Weights of a small GPT-style language model, trained from scratch on English Wikipedia.
Size: width 256, MLP 1024 squared ReLU, 12.5M parameters.
Architecture: RMSNorm before each block, rotary positions, no biases in attention or MLP, embeddings untied during training, normalized queries and keys, attention and MLP in parallel, value residuals, hashed n-gram embeddings, an embedding shortcut, learned residual scales, capped logits.
Training: 229M tokens, 6977 steps.
Each number is 500 + 50 x the weight over its row's rms, rounded and kept within 0 to 999. Layers, rows and columns count from 0. Numbers have three digits each. The size before them is the row's rms in percent of the matrix's.

# layer 6 attention output (transposed), 256x256, rms 0.0415, rows 80-127, columns 128-255
131:511458480493501523531488497492520581535499490504463442476409546505512481513439442421505376493482450547521529504477546542565482466547434466509582505424509503486553560500588523481468564540457501609580482440546561443532583495502450528486499582489570540538524612633389467494427553529527619432495428426593499556462568500484476504415583522439497498460575455499493521497532516438539539533468
132:518468405548444431579397428481472441452568528551484396455607504494512506559546463477471445504480525552448455514437471455564468546465492498509518471499564478514534458544570563534557448546517536468568532535480461492466571418490599542568489382503484580488511472437456463565544484549437414479522458505484458506429530493519463499536524550546550497603571553587539456454576537527573498559494
129:524496512596426468468506490516481477511503508494571452479520497580426478473562528587448493536507473502503631485623475490521411484557513510507428475533440575415503543346523429438550588457428495579415488431452552394560557426549629570504506430478633550485487518527445512442430519537515530439550543510498549519507522502523364408421486521477546591534471492462493511499494568385544602464496
131:476438390597549494516444530535527396576444519525552473473504502524427508519470493561543396463423416564558494602513466580415480467663468396453499485493462470535528590544499515514486571448473420462447480509549524426515576472506444482589548538451512520543443535440494597466563569466432409463420512455546527477540484551476522592499460535531456416576446478456514429484472543418471436467444
137:584474550491522510559503545480502554463569469536570502504491475596518537477508553510455512598502468534471524432505471457449473457543562417578589468583460510571500575438501556568539489542431452567546572486603494503511366479528509489479526455616520526538483545455528549458496457482500428494530438413572441427584464487545490569436470566520631415537413443535484451526499584578462587508535
136:483508415472417533500460479510498499601450538538559636476479481481428550603440533432479492523522489557434506476376486477418487548469553525485419580564472510435429466519506505415516558548526489497472514518548490508515472448554407459532552450488521525504378595469511482509438530570495570395545525639499501497623477601444520439495531503545542482560593577519460454482489431602486490517583
131:590465446478428572438545530472482489567506554424574566524475451485519486435558585563524495533518467514538434551438571460485555541601476587452518501499451549558494513544473491561488485582669472502412474457542483537503501411492539485522511528478517496544558544509529534531517500450435516538427510543475470540545516537568536526507465563562569428651387499449522479532517639491565518507553
141:550505568562579463483441562501499500412418532542459438494385467485548451474525558557512534518479508509519472502350517413452527459517388465435466498551380558554548498563473528443511475467519540463428526432559443479585432391420431388375491527538453528583451579481583420515535592508530547510587501453468463454491566526531471526477465524533412430446515494428499577504585446458533533595445
134:430534378537459566570426471518494539538547531432448394555546546522501529497513422496620582477576500475513449478504534563494492512501473552516494516517493435530480514512450530513561483541438460510505529526554482509540529460529513450464447552520543545497562657580440530397459497523502465445525516493563431571496459491551585515457434562447478446522433530565418469503471587495456518444565
127:426513527523488493431487498478446468588583525458487515472561476496506356431495563561589466531460512450532426558432473499512567488507439472551498495510507510409452378443530466544465423463481480565571483435584584522527593470480534411521501498430512466474457568575506515459477523563577479424504508494497464493517444406549437472393539501559509541474490464525425511494566502434423563513605
131:504502427438480419511514487440482520558455504402480433490530522467498548452544509554504437454488615478516506523476493485487491414451522531460552501517411519437614528524459379484438522555531467442432552499457479511472486510537483615507490415451519510549571394434469442422490502501496552504599465472555511472525491419555453476438543489533526425488554582502463453527512469584433491445599
134:595537405578451597540536575502473483548496552516511511541412552460492535497599442483525534574428479495488462467494466502501448520388474431530526560431543434479488531524526447557518435435606459485464493466503465578493498463545536508461529482440488471476485479481545476546439493528563546586577558543476564459477543450477483531514540449508497347485439539441490531541452524419555531401464
135:586431510527451464501557591475441525532540492463452402534540452445435508555545516384437511498538519514553554429536556496514500615521480526510450520508553517507526534488567455435519477516470459592417464578527416537493551474520537538486483534520499565515574570591518574560533499417508444409535548426559487569424493504518465463502537549473455476464462526431377501470452401472569462558492
127:428479534453465514496535447502506460504582576564503496562551414595582549461431496496448545443515530425510537505532413536495597445545615536462456602394475534517462510491481491470550414548577552455506503533482558462509479520535541467447472522507425537513426476493482481441513576413539442485564617565585510617579468463396532529470518522426426461562565491472452452425457480467502495544573
129:474439442538519549507559472437462504420430498575517414547597475563404540448497399497468520509508574436468495463564532444542449394539458524417522475457492546480460545512514434502455517543489487501463377571550524525362455411500445534446462506550486495446478450569566531478495518495473478470494552547441446517479541521469464519391448467485537567442572502537449513575554392513473466439437
131:470562508561427488520513510488447552571553502442558484456478491506475427549417477523499500476447456483474432521481369527534565557493571474560519421615528473531378530506500497464503451472475508374525594440453436481590459559450527496469515518556529427582594464470363404493530460506496593515487625534596471554504540550589393453468565533521565400450577469543466479483464465481588536425409
133:526507536491433568471495493512444532536451585497409572516496524440522480591520539589529475461543472543530476597546527402534483505506402574492579514486472519496463571493402518522475513496418543530455572479485538598535536526448508458565439456529480462509439424439563452587512489491463468447480492500539526522456454524523448494480498480563420480568457426445490495589522460557459507464553
137:491538493525520510482578459491502441598460479532556565550407637537452502497478509419510535548489591407485500573450436479541415468450506492540494507530411532529558576589480536532532514476438473547427493535502535423506450465449489435510407442481492518482508475499575495511430417516429480499438474455526502533579543490535553419434412527503459544518495555467400512489504462497553511505503
136:559582573563370459556524500549494530534488500408591509575543582528510493485507531420521534522462584526497509502456541528597489558552450486541594456438484416598505470432469493499500518566426455539549476552470557425506535441536510504528551457531394454561557511456523472521419450486584486477561446540505441509497471492533473516482468470540543479532536463532446486467537418530449574409396
132:516554508444601491511442501462593509578516515413522452445581422632516418539554504541481498514460510489564464493510577478488528481540501527532572531566575544480518591477490477535494479487504548495497579460483539544497468544525522426501501376528456477496458433597547447472457460476547503515628446511555481439477533533462531537519488552521565503550427477500544452512489428497547465469427
132:473502610478484464527504452518495576431572571519492517473531477554479571507448464491437506530543469512491410484469520512498452547597439464518509542406536567526498500488430413466573420485535604553453534518544483560443491388554556535486436518483489518518406503480452526524444451512489538519488448385519457613521411442497438434553569560475471509574458487437449383404532579522529519521457
134:521566580559550529537539483495558511541447654483565474522541494465526610457459504495519563454543507450521484456538570553502570602464430462542476445497558417437426529533568589500511472548505574463560457437518573464466432539472498590551498513578429486443401542488428588506471524543369422560442491494512491502558520524482519481478412533385574485447501577483505573450536443506469665474470
131:566403444516511482520540490542536353525517507542489459493571538537533572471458498511573496503562427512485535535462547507434558573517536512510491528448505538480596463542474413502543438589495532442553463463486477468573501472605459617492485470501467512547473529580574418483487479534583491504503491472597510485493516527507438470492540564505384583510513504475433487506539525537473452498399
132:514503451404551587548479577434600522489455477504534473416482603581438444563581492475550539566450444495510495476392446429529499579468426563507438500519548550470505508491461471540507505553441525561536457487472448589542518470512454502408524626501434560490500475438489498436515431414436499488498563560450567489549553370549523425580477532486569608490496429517479533434470502471564564475569
135:546575469530509450557510503436559492561491480535425569497554513585493500465459466463443443551412498588474473512453578455450572444538526411477478519521511488465549483532431497547503470551513409552488422501521561467527545411568505436524524576486425544467470558461414533466534504441550464509538522487501479488519439578494454441488506472482469524497479597551482467557502367509481451517578
134:583553527500460498533565526502465475490507495552574426525525586512525447441484611477508443524484559511564549472595515429423572605432543622506377518456499483481516509566571528481558541536476637548495531465482515478504511538496510497425488492441540474503462480475467502510447635431433493376578446571465511471484542456490505585453498581510457455522562547501553525508468584582476424463473
130:515594541442557495398489439551474525561411509522527573470503577480475482582430493473454473451515447545474569465511435497508536534524556394493512442497429497532536488464509476449512499588550499439505562539483469454521554548468548512472554539481481515486480466508570609459446468502592477402465549461491504579525492489479456520464520585634502593510446408482455539594480523458409455579415
134:486519538518525450554515514471493456484521462415523494589461453513531551482505424435624478481491530506509472546422548463528536501501519490494427572491570480388457504548485607487462398493478503549466420472517414522532454569476487566532521497499507492571462435586591487456543468563534555585633556515560502511479473454519527537504635444527511528450341486444505451475457539468477508442486
136:520473417525638418474545503506522570477545501492516550459473472455505575451468551526465520469508476496486477430576558456579525441568383486504479532543530497503495576422512426466428578478512608440521521504571412430526511512458575494460578418518414483528633467406539503559472523465545564521548520556560543474596537515424525548483545464469500495482544484589525521464533583473533531408502
129:491500488478472477429482439465468438503464583510572612431454499553509506468485405457485418518461484694557474528498510589574571493418458539469542486485489544533515554362511516616506440401501528538523554436515510509477482500524472568503613494497451527533521513447516520443446558493481511466563427524512480471576549515422543503537458484499461505413476412458432507505417392506490478517503
133:495573422425555454465430552500412465491547397529522471595540541498620474457537589521441493513534548463490534563522541468480504528501599506488578521456485446554545493464508494529453509458513493390537411573547533385449530532552477514566634478504497499570456550512473490524438417568468522497601447555482489529506457477491408431414499532466525436439506551529587515448460484488523512538512
137:550538492497524420450512493560568470609444446509448460459544410519516559489478594437536520439476506484469493508536545493546449547444493456400471507503576540505445509468495470427435507533418542442547467470439558444383400481552468541544512518468593482448414551456447438533447517410438393449482576447502494468491436509564517494518496462467528487437491454478514453564488588543480507504383
143:496427550521563505454476516621485505577428568521478416468558395544484517444524468561454565508484551461517490545564417459440467540485536465550544498563519533512512529560476425429506574490510374509541556418444542467484536462614508566402424501429474471549482541533518500553509512448534610581433516543536511503519521404453530571440459441448444520513520499487543529485437442548469443522564
129:503494511557459469558486494517474504467487463484576441401536471550530507594539502558485601500439548357489495545510516535509566476519556406503428415466462536477563470385486494643497539433498488505587565533480493503423571507579414524540385586381487430491484447480450534463494537531488531530473442484472445481493592573466591431445461450553513507548529462507416597545548545529528568440467
135:493552540572454526427557502505524443523509455498391537552503484516477392605534511601419469556435506573484595488576547556439454472552471515522513469495534534507436549435500559521501545529409547459508496466589441486446529514536440451522469466579548513469534532477563489521430466502581571519420443577500486547452447510544569459519413514466513512553551555488539454486441472570443515528456
125:413545431511562512480512463485441457510424607480484583530559458515562535475566594482606497536487437471479474465502502409516530439436553519555566375522525486529545486490506549512521570487471446491483456484521454495528437421554488507453506504605594615444420519499567555585551567493603552483470422451464574600529571514464543421531477450502478551531491470473573453488568496496570588496598
131:435478515591564526465538439554480512568518455427513462460468492516512479527415490497466581474502447540453548468469539461543492472481554521511456480489578384578382510475591519534498465504546504509449463455504520527505565529563457424468517564602573530529435427440495470485560506519578414560576520518485519560512561546474515486481468465476493409526565592460585562424580448547438428449452
138:453592500491495465488463504525523426438494511480560593419447485515487539556526495500453479510558414517528420458453497485475471506482455416434590461487533487477539538475533532429521438547482431535518499538387571505503463452519511504511516432501422522456580412522534469411532509539499410567557532590475422484537542525467589515475504505485454566522402514466410573527459439515438516491338
138:482542511537597531443490511439431499514568647499525435445539569454481493572483545574489522383438420545421525448478506422463517567556517572565509425410422617494530469482497564483482517490465398487463490498561557558486452543463467585455522473471529449414539427625469505493532501497519588542554480396493528553495531541512529464562488430509464424514496617545498482483449589544562472533516
138:424514461458517489513599465521539438491549486441494422501484525457469527511531501441497510493479598576486460448546471507541474422542607477457521527420471433452422469484554526501489545379505487463519585514454458477456405461586532483456529654536476554568460538563529533536442525468503486479428495387572367455532562560487478446530511534567483489496501528515571534516454570548500482486630
136:449510602489523564435490431473472517490444529544585544594490496502449544484502524483519528537587386502508496425492553542474517572533548517568515540538492464470534500491423482430596389486481501487480570526441433408517552469478621585505592547518619448440513455490479527476609577550467538509455502462539506460519599426496434491505440473484552445562526501497508498499561483492453554504611
137:484494438592482500512519548424510546512473511615527471504515502467587550504631537578515540524485482496544557476493439548491511465532525527462537554397483480539557492530568408538526348502446491565576500456508526529573483578542598396442451523509546489462456453448554540480529443558396554463503525544530579537513429435557541529504496516410493462519509594560515484591587453517430487534419
133:531497478498565537559499549407469508542543475544514559577552491455496526560463496547461566444551512508526472546554453501491500541378524455402492518466499501522493527451470551585502553507525413527467454462433413399462493531550430446458416496441501488479544520460482459541615537527458498440597339537522501536457458482458456518554586459469550504573493441461472558452539468505426524511572
135:554488544409459499437516542431516624528528528521524447508485509541454512432554521536615542505504509553546471505616505608524558468450472445537490386431371540568533574480552543439550477427494533452576438494530565485561510512510451488443466525510509504404481554486563477441562434501456449427502507526489542538514556508480482383524575516565513561458561496458461484451408498615433461436567
137:494559473476537502415376461485408550523474418516477469509582479544565475503455442388468530570445399458420555519486497506515473444431513531554522582464541623465518572570527447510497542464576540458523465424511467543450475391475508445522534554543542466454523513473517442518528574513498425433574501486465486554587498442445505491433496444577570517513509532443473546446429473536474558507464
133:574510501563551429528513522496509470543572458560479503482549523473517417560559470480495554537549494522569571528526446432337471539518515483541541528502501506481517569504518519449523585460559486495603527495442558573507493520451474512464402552504453437529404510523563500494532446569529555534517621496411567537529539474499470462482414525447564554561574517442479526502533506462492546457562
135:564572538502447551474459525441521477421551475407532423472469442532426523525454533496514480471475629548442462615522388478493511524580562551474527473486423466479537577539539509572599560510441518411453463459512513447499493445546477565528550467501409416486499551486564526514529481469516499459485526454402573422453433455531456542545577485449390515569493497531523520537532443458377470492424
138:522505423529509503608502465518504565610469397508573499503387527534544527497529476553422589526507480447503442536545462458487487451500449533467506558446444484520492401500495506492523558423527568491441514442487606533523536482567515569474539496502551477516603473481497541527575472477569592427531530466489440462449466433484538423490451483461581535474439484554595506499548454443555540521513
# layer 6 attention value, 256x256, rms 0.0407, rows 81-127, columns 128-255
126:444504504481518493509536494541459545434488465476474552528406506520468471495492532485504553542460485461510657469442563476483480502514443596538550486408472426464581546465527521460454485437540427471393395494463432555510530560534421484428496646421500470515542415496373478506433509430538530493502503495511540478569463464490478494467487468475347538359431507498436558470494530554494488549516
119:561430447461476436502521502512498565424508554569500507453601573476553519574503486538543480507423526585458377521504445504572541533510466538544435442475555518561500525664461564502471409489552467443353470502525469568491455519494437426517504482494428503408562487509533476500541479494494404399413533475455526477517478470509586601539476504536503400529519530547494534488422413498463428573483
108:474543503445433507568507485487566549430488543437441478579347455462532467489521533434523552569528550520522519338504548511538471527464460544640510554470506453479615454436522502506533529498595604556502433500490397547436491546558518553473493506535457449432579436508429503503476429477556536513523486533465483637510502467488480454378504493520498463410496523510434554481521528553529534499645
123:523544509568563557520403578493470490616443542473458508453466574470470497537468457490388513476522490489494478533604478536577504490445508620535488498409477560445475502516619498497513511467494540521561486475538478490449554487421465566479543560558468516460457611557542504507530542526520553408499530540486619493403521584463484453511512488442516421537585567451492484612535540406486395464445
111:499501525500507494486483584516418507509562435368455380525450477564475484465580486491522555488441526464515434394630466491547553496480466568465513393363425555536508502522564488602514459526494467583494462449486550478567507479631445490446548493533480451533438534513437467460532453453532419577537504469513616495437539556543440521524475485529497533490451493400485480534444595392507545528386
110:464481535567551436558451532499514428386446507521372494477462544573484466521473518466453556498500472456509549530551479598474463487456495377560701559527468439431405517420532519447551513439463493513507444551540566486547485559474435517542502453445429481475444496464455466465525516471461539524553483450558475472449420512519540490458473492426550550431582562564468493561519495507513517512569
111:506495426417445491509482444561496552565530491496491453395543541500514487452470508486488447492515387499496459409455519539521499462468556486536498440444491505489365489490506403544515484501486535598504653490413574541546459520617575530614458412570508489474488563496538568451522471558458533423410491546448541542425570469507483521605483525436597520476477508567498415491493442547491438408443
113:552415644479545537361513465422536411515516454512534507399494482509426543474481574526449490473403540533501496527474561489550391461465506433537563537609527453469604504517610534501438525553493544434482390511535462504487421577456523459503456493423539511526463456509474459565577429504494567569585510501558512496529497524457474505540543474578523461392497527535511544514554415445566484479476
129:508492562554507526568523502483515504482477482589437565480563520524518492595465438491473421483591492490525508447524514485505539509515528589483481505466490567536408519472465539516534473560504437425556585565459523536513509479474418548447522462515405509488529498523600484481547558627480465555496485460497477544484563538499595529698481483496465506577518560507536527576479486396518419481460
121:490541572519553476514512570516531527503504494549550402534472546564546433568470480449452534451517345498484350481563429559485518542544543510486508556438503551436393443515566600530562490487484507629483473536505607419513519399422457602471559484535505490548394564543524561529587532507489453475517510513615458538509542569465494527480459499431457438526461451464517477529503494418515461496333
118:512531518481530470479521413510520473470600471580511467510523486564465536525402471501538390510512538524524485467565536553498548455498479552489509518556436578468385498421475543393488537619442491431586552545466441601500513482507479498565493550475452493515445485459491522438540488564454450431412494520404435499461479511501450510555488519492497561559450541521489454518532487506434490540433
115:565481517474521451520517471451522522510491530517499591408400518509396450436467508583467540574485520504513453443544476587531432410505490523529611478475495499461450477520388499481475471479464515451489572513518595477496480472450410469508594539543416477488492461453489500434523510673528576529461505496457530404497550474407486473497439506499433481655490551549494500520492523430435527480530
139:451537522482564526488507485507490482420529472395418564477474469506497520490573544483549496549464430506475578550500537501456471496434417405495422473557540442564574536399406449508551452411443471540470508562540455519492462517515522495504471518488510495515555431405527518503444535442424577564455548493549435472470520472554454539519572494468585550432518420536575471494466449623493601545527
107:521539516567532466464544538503458512534518498521450558379507483416422496594533592472460523498408425507494461528423537555486566467554545468453466516497519505556512430597563562493576530519558527514525654423440491516534552520512524437523464451431545515508475573442462458522550584524510448473553506563524464594461547511476489429587544515562525550473560466442514405489537624504506546513509
112:512478481464547438494459405548465547455433553466500502545440463438521487460520512474608492506588512468476531520573598581454456441475479556517473517416470465408690548551578506494424518553482474579483422533459379442491494520501456470487461439606460534398445593524525541505448541560497492441468446493449446477524538424425509564527467515543484513449439487589436572527521557513473441499496
116:530489588519568487456420508461518458477473400516499446512477442524440515478573490507502411495569544448506512483427510573563460409521555505413452453557544567582530508433545456465560520443526522446620645511559596379486476470514505604468501513496472501500538577612568597493504451572496555547491549553509459539539601464425533466564529528453530384555517583496495498473515543502501438555555
128:400528485489529447483491547564485597395503587511403477513521485555502460529558529497564588513437532533492534417539385462506565484557510581456600447415527456469408500469519481491458461486543479537490478478488487560509525522586468557594535438521448465446524451557449450507493550487569454357510530457403427513404451548521455578417496491563503468537539488525493534525554582467504477485461
102:492472313504486519453495511465523403498547547566458486453566471528559492484491418515595402493588455487470495442544398450501529529502567516401437480402498546543499531629468511523529570502567496436412519453534431559566521526501630529520501567485469522378481461505542464509493440509456430409427535509468527607494549529464453522491482516497469550581482455453526599537540457495525514517480
136:419530444507474497505645492496473542380519477492578414535496523466400535522502550503469540478525580448468527535434506484446509497525470451520517420439426486534490483563557485504494618482436523515528442449515551446529504491508451608566545561437572515477537529512351502530499533477540460468452476518409593502481445536543459449475462503558322542406511489437451489438516577542482491465406
109:436463493533448470502509553504506487567459513603431557554552423496475437511504517512516496489403506506504565498622535428495512525427544431437456528587482437426546458531541546527496463457518516553522445455505414481478473569446603577496505530475571534465655344501539518458536507559509456506525513555499437460488448530552612594473525515585540553487560453525582629475449371422498550502499
113:438476374444482531506496563493494496566536505444434533528486591517415491499493549444489510441453453486439439528528471490535500405541547577399496444424498509586451505479394436545455463387520501547423550458520531471538536497624584415418481530501494527496539475482522475479500487404507499441573490470419442439458393431532510503498526512616444470622454415480484431466497513491485379538525
121:403509447530491458513464507367481604519477547528450475434466435532504509515628539445474496515480567430519657477496548467441496506500464476492485440417487422471552544462462542458463499402455453516463451466510468555436504541419523479499546564399511480492578425484411509519424478532479474623520519567470511494499466412520472508527469492496522511403495443560500586481450411501499568504673
131:394519512581477370483446579534485499518524515566431592551583547476482495457388426404483544479533539507459535543633479452494542463509509473365518406487477545557393534509494530496500478495451523438511560416453587511527498513489495496502471494483457481533436475588592483465365504509535447538533449459554551418431454529451533583492511499435538407596466530522526500570566508494535468476485
107:496490555493455520530451468572483497530457531508478520581459499509457477465532578521489471509512394525521574436513569623523519449471449545588577519609503613559499487372552461467574450452547510496613576494476514478520429534450430615466466398484466456486618539471549501529543449596501515489511499521565457479479575480503517611589508481548481477566479508614505536525528517525537482544537
118:432508470449472425470457510515500569463515539507453465378411384525490463528493471522457558516495416513506450610394559514496474477510453417474527529414512380530612443498480541476483519483503484531436407485545444614446472525506615464652532579565494516531584487499436490481514460512542458576499535542543485545511421424481469453536439506451501606420474470533456586543482465465533491479504
120:435501445548510474540471542400461464502595486482554519531481436609557518417468536477448543489499507462507538624503569478425475472492488506439491468571520460493570571508536526530495466371426499544551388478595449572511517542477441459533448542513542504548554445487520456522491500481457508642595469530606444418570445469533512506463448487399539622473479457488605505472512493439534565438592
146:555446495554583535484500541480505468503458479577567456400547570532431496539554451539439466450592523472500393474483426529526506490549534512459593485502489601598353496514576426537517574500510510496524560522521629416545482509481452550540469474546518475491499497502502546540541536474520546495507472520499503437484592578492499446555469515386505521541560548520476467513490490451464414539412
126:544520559477483493492481511444504440454467495514593383532440504450490529570543448473481482498579445470469426548466417522451514492444543533421599543443484620427432515473495516510517514502477510493551437468381607492540503416450429504562533539393546494538475643631554559454509468573504406473442436502375523496430566491444434392475502523396517468456455454476453462529475511545445491516414
140:443498394498485461519514552532473563518504538515523414577560578483435525510507532494550548477532622441469483450442417396404574499570551506482521461447507485491415528596507491506506582540522524468419510445484574413545503449500513471504494443462491485401528487538462489515471473545533358448431481479365547469372446551594465476429483492480464475538509536447476514505598668455492485508527
111:580527568638556558472490396464522599555421539581461486473485476521459549547442419523495523487607468531469449530470469507587491458476519514477451547581520637509480437515629540530588604462481477574521583526454530577582493514484502567481468515510451522479431497503589503477478591474525512406460539468577463473505551510459537481605489546502444467602504473493499488569489460525464499503439
135:470467543489496562511370544457489482512508542489436693543550538487462451462445450505435541486602453457517427498598444515579522441465549524460519396509534432483461468498501512545496457435499514529536526480577495575501524531460485591479531514552404495626448658564555537477480487484506571513596500490538459534501530517424609531458532528380479474655512563463518470575465436446542451490511
111:471506433461417459576623503453497520555519495532525530556515504549456439524469473444532452455424460601498590426459532532479475565451485569469542495381461549575472423392447508532513458571464587518518505537534523483508485513487515524461532479500460508471488509536449477499513482534540391431458522494545513612496505498466538418519521497648448513573509502510536470532527495417489562512530
115:439502516445520553480448495480500463522549473527449524604471498489589483447440402405517365490437417554483582465463504555503523549481454589507431621496503441496445482528527428437515479483545440520452428521547464549478471560518534425480501492527509506594521497415481458563511475424474580465531527521592472508643479474517459498424563478444534496487441514458486479489419370546514449577639
119:534431497499494463511449526426504479398490521521574531472552483619440488452544488456511531496464479452473451498477414449451450605492449417474469539599523472397563542564400514494483445493491506486450597473507521560476469538480463514530507570483484518433506506564515526513465515477442533561611518536503589498591525459474475506518534513532490575490454447439558514519490565464518651466486
118:584500533527458479526493581522446457554518475465456522466508534488486466507439429555435415436581506526510460470496445612564518492500533553569412520452498554496420473528481478514473476514564419528477608466486532457523493503370502477527500504491394476472532598542513541466549489483424449449529511478492497427489530522466549446457502532593497403491550591491536453500400506423470398524454
117:581536545493414495495459501531558462490506567522489446598505544368478501477470531527552431473444510466514410491519482521448496438466495479557505583503515552415479421524464581509509526506527507436493604453408501512510500518438522555423506506434448518518391614548556506513548506521472494469447496465434520521516568446544492546602464505443477539517421473543456496487454547526575464520496
111:517452443582574497438526533520490589610497521529562435453576589469546506530494492558495471422548611478511503557570496521567521508539577555475490525521503559498454401581532429520454610439523556518537569428535504442508512500461525584554442483469572512511443594484435542523601462450501533453535471491510539524459438534503461462470469495516621480566513546491493507447544511438514517537563
117:519515485463457402588560499582528561584525512437520473497430487417512469357526418459557482577476538523486571506440504522579464439508468534488401622536486416548553523596437584480503478526544553511561577470454422477501536479561480446559512552549449507436448532365479503507472437522497497509438516539488457492552454422500378552411480519502610537590509402492517476484446429538488487438638
120:597458564503490534534484535538482521534549468515495592425549463597451570512468515565437510448549517501503432487484517521519516623563407528437452457553488559635546415563505477544611507515483597592504406514530541428551492424432497526505451415519567495624515513475426480507552468492498581586566534550559506582494483568521554518476505543468479525534560494507453476490553436436397582542415
124:476549471498459424467538518545499514416553492527452465542459441546538457502528509545503492477362582554524635539515487520548500587462465544564440433403512470475516543449557529480415475559505448554481410525501454555474493505439484480488493487522427500480524485538452449533501473517502365477457549482353492558521425484494489527476492508548414513425465516568445526526486469516508473557466
113:543533543505461456491527474557481531498477434466533465579536542556454452510451486527449392476455535545527500441455517477501530491489448458574475624513497496371405488477434600435530566608446452526463541450396483534448505405449444561523510487527457498554499594594497452478582496521530402477513491523418499413507565515461457518485489511473468497500415553516473574430535508518547472437553
111:548503530512494541458443403495535412382444473517548493516545441516522516421523510552522465538508476525521401469470503515551479455506426486617561660532492607453441408498485511496545520618522493475530526490571654568538457540422499515450546461515424521518463503540635554495463502530507502492527555449489497484535553567473521455529505494486509504447520586457479448554464451463531451525499
125:538508501572483440569375515492509434617450573502408488526471449536520517524501444502437527472536440401505330509425467469515477535496493562429508543552542486466490424462601438614504474447507453533473636474546518519453468462547514545478542535521557498493443475579563529498499551543556544456491508527508477507525514513529523476339484495481499459603441448523534410582503475380561575608487
125:517527515477496490494502698518534475459503525492480536525467498547469519496499516566409445495475517514513512474425502501428547553649488436427508410483479624547440522418442539445532468589466476511505618471561636429521477584473529658484497510466446514548549494592528556532460480529516526520472530524482506451455481473505450519460554516402505491507529484487528470554511520460497418560627
109:448503517461466562543493434426485585471457506433580541520451499496531542497474544485569523492484453531493471436496569526539511404489411460528469499423523399387516469565480429466436434537554490477434483489484443459562468506545493361517545422458435524466534485468416532479487463427549488444545379503447501485430431541491479456389529475638423423423472459568466576452413490585495491464485
127:392483535541522470489516416506527578525453533578514520511468553506602487493548485464478577507483488540493623457538600443370501530511448453528469530425518420526581481504442485527470489474463518591525389585476482557442488506497525365505485582478547508574529420463454467424438512459460400623474506504623487453584436481513411544526474488514563490433477395497563562448432540570547606514570
109:530487519523530490482543421462539551437475514405632416502535485506431509570464517512512471438523541514485424513547512544443476483543542452640436476550512557532493484515667469463428584524514459539431478490533521452478509472458411526467512489553524504481440574501523550512549544519430445475534429560443529604611517534481496484571476505481454484418535510474392492466479452480497378451424
# layer 6 attention query, 256x256, rms 0.0455, rows 128-134, columns 128-255
075:469508572521529518527453511443465463631408528550479521584425449596511414520466499465553470549516426486577529434534601518503546515564486480509421510520567522426461370435481457498488500569522469578537560542487450494480515489435559489571596537526573447503468502528558551442578593455436450504477435446530472472492540365574571430508562474574531553648462489561558482503466488489482543519459
084:512484534527526410447544371546532498439469485445566500536481546402626535541522520495490562466489496541452425536524448474594547472510487513482524497554486456498535505486549545514502551515525556483428427544543495517456513485535422515525433423500577468516553552557402505480473501471595540485435524550388557483624465477534434525557470471463498413467524495431387407438463410524500626509526
088:455398391510457481491523482531512523539572481514374594489517538446549524479479552552453635531417497522479546440516506447481564577541427451512571510396522539466404545548519378433440600519461376445558581484519542604516500455539537497543465614438426484461444549524447423566468529481448450488525564428473494457463564539529495525427525500504441419514555468548517537524490444495540532433592
092:499479387445485494535521529471556523582520536506456531468582516473502443527492513463590487529519491487517577493463499560415556550481504427536518534395555491440361512497509431446526556501483443523543618493506567569556487541533569428502480578394401527523527440488495525553471493566440503515494571406444530478446533557523513445444526458427472449587505467607557543517542483506491460493422
097:526439388458501490519467510496524517489487521547405527450500548376580456521484572555529519571395512534526571460530432446490560454517438470515552542445556500438425577517517458425588544467456417496548569463555512559482538523551452451449501545491480475503462516481524487523497485562538356516536553384511548427458547560604487547427598507449411460549508441547493523560440491489532518428494
099:516451410527541565528483497489452485585467495474447525515537477469534404536509510512612491517549477511471569514422498509408546532485541467491588533483538485497307639489592527441470471451465515519555546520530389587495590602572422469488471635450517536464518497436515508485462490416580386569431525432466541437461484532574456456460536416462415511550541457593489528493522503436497456480439
098:484359468482501511473435600524557522496493553593443596528587478451552436566542594572536511515503538544446558548484419391606546499549567560471518547465520448517433549515467575508463546514482507416540448349506443554389561568470484478566471445496487564441511462499586524449444444524483431583530542434503547468596412504546499518517599518523441467546468456504465626497430466515555504389516
# layer 6 attention key, 256x256, rms 0.0453, rows 128-134, columns 128-255
093:533560459549530499425543493500422427502483546549508522471552556590537578507473478509547431458525452528544507582454480457404515533528590510514447518435526563466501521482464518538467485459525491508459572449572410600514494487566532589543461535601514482481476491554514470464407533548489459473583420502501434494465518444509532568379506487493496569588423468567457523482536515447461460440495
090:508482560407464568504489518577530544517544390436507514537540481414408408412523448464510547498561476403478540450535552533514479518478447475483571476546454467531515467506520399532457472534481515553531381490459521528548486441503388427497485469435460548415521498481483562507511503431429575554465551519518552506498454572449444459583486484451466498453585502501559433559495581602520528558558
078:469506435541595375499527479422458465552559576573568498486540499581522586497425485480589418454632479454514470594503464398424528471454589513552457538459504527464465530438442587512503426411516509509504547493543489471450480548532526545517519517464489470515505474521561459509461481428553470474522467472595454538460464415579446547469473541527485526507495512538443476413526434474467484579483
090:460487469625531523496425498394439475450442616575479425486532532545577581570457532468522489423546462510537431544460451412465475486517594472496435495479496591502676426452506543443443462526548512503432518423605497485466505552469558573542556467543598487501457558488527455495500511514484463460542462516542432479520606466519497588418491551472555545519426530505555426485478492427499492463499
094:509445481601523448454473508436477458457510604520458432467574467550518637549510479478451514408505491470568475589484421437436467490475587477500423502443509581496608450436527503434465424531505488445399545449585447493509474560436466593560535441469553497493515522491545443497442530583432503570550493506529476497534567487498465524436475486465583512568465562510576474442550488432499535496538
074:461500417604570440521424494447491573506523588517521438468511471626540593511452410408505564520574522475549494518481458468470459491530468539509482501492512648561580501434538564443489448527532539479416521524560514499515499506464443566544452467475529471441438482460484471524490554555510477506529466475591479527549602476469526557485426494474543582507475571534534468500448505520594600525454
089:496406475593515555477467473482515482433509575469476417492536495610494607473477476531538455494519551440591498568498459499459542547528601494494371433515493622548563423463464489477503450585545485532321501554582442474521455513449528549537542454512656548450475537526558458550468579530458408594524501520554455553499560493496544497507488496401585554566535528520569457444544482479505562523524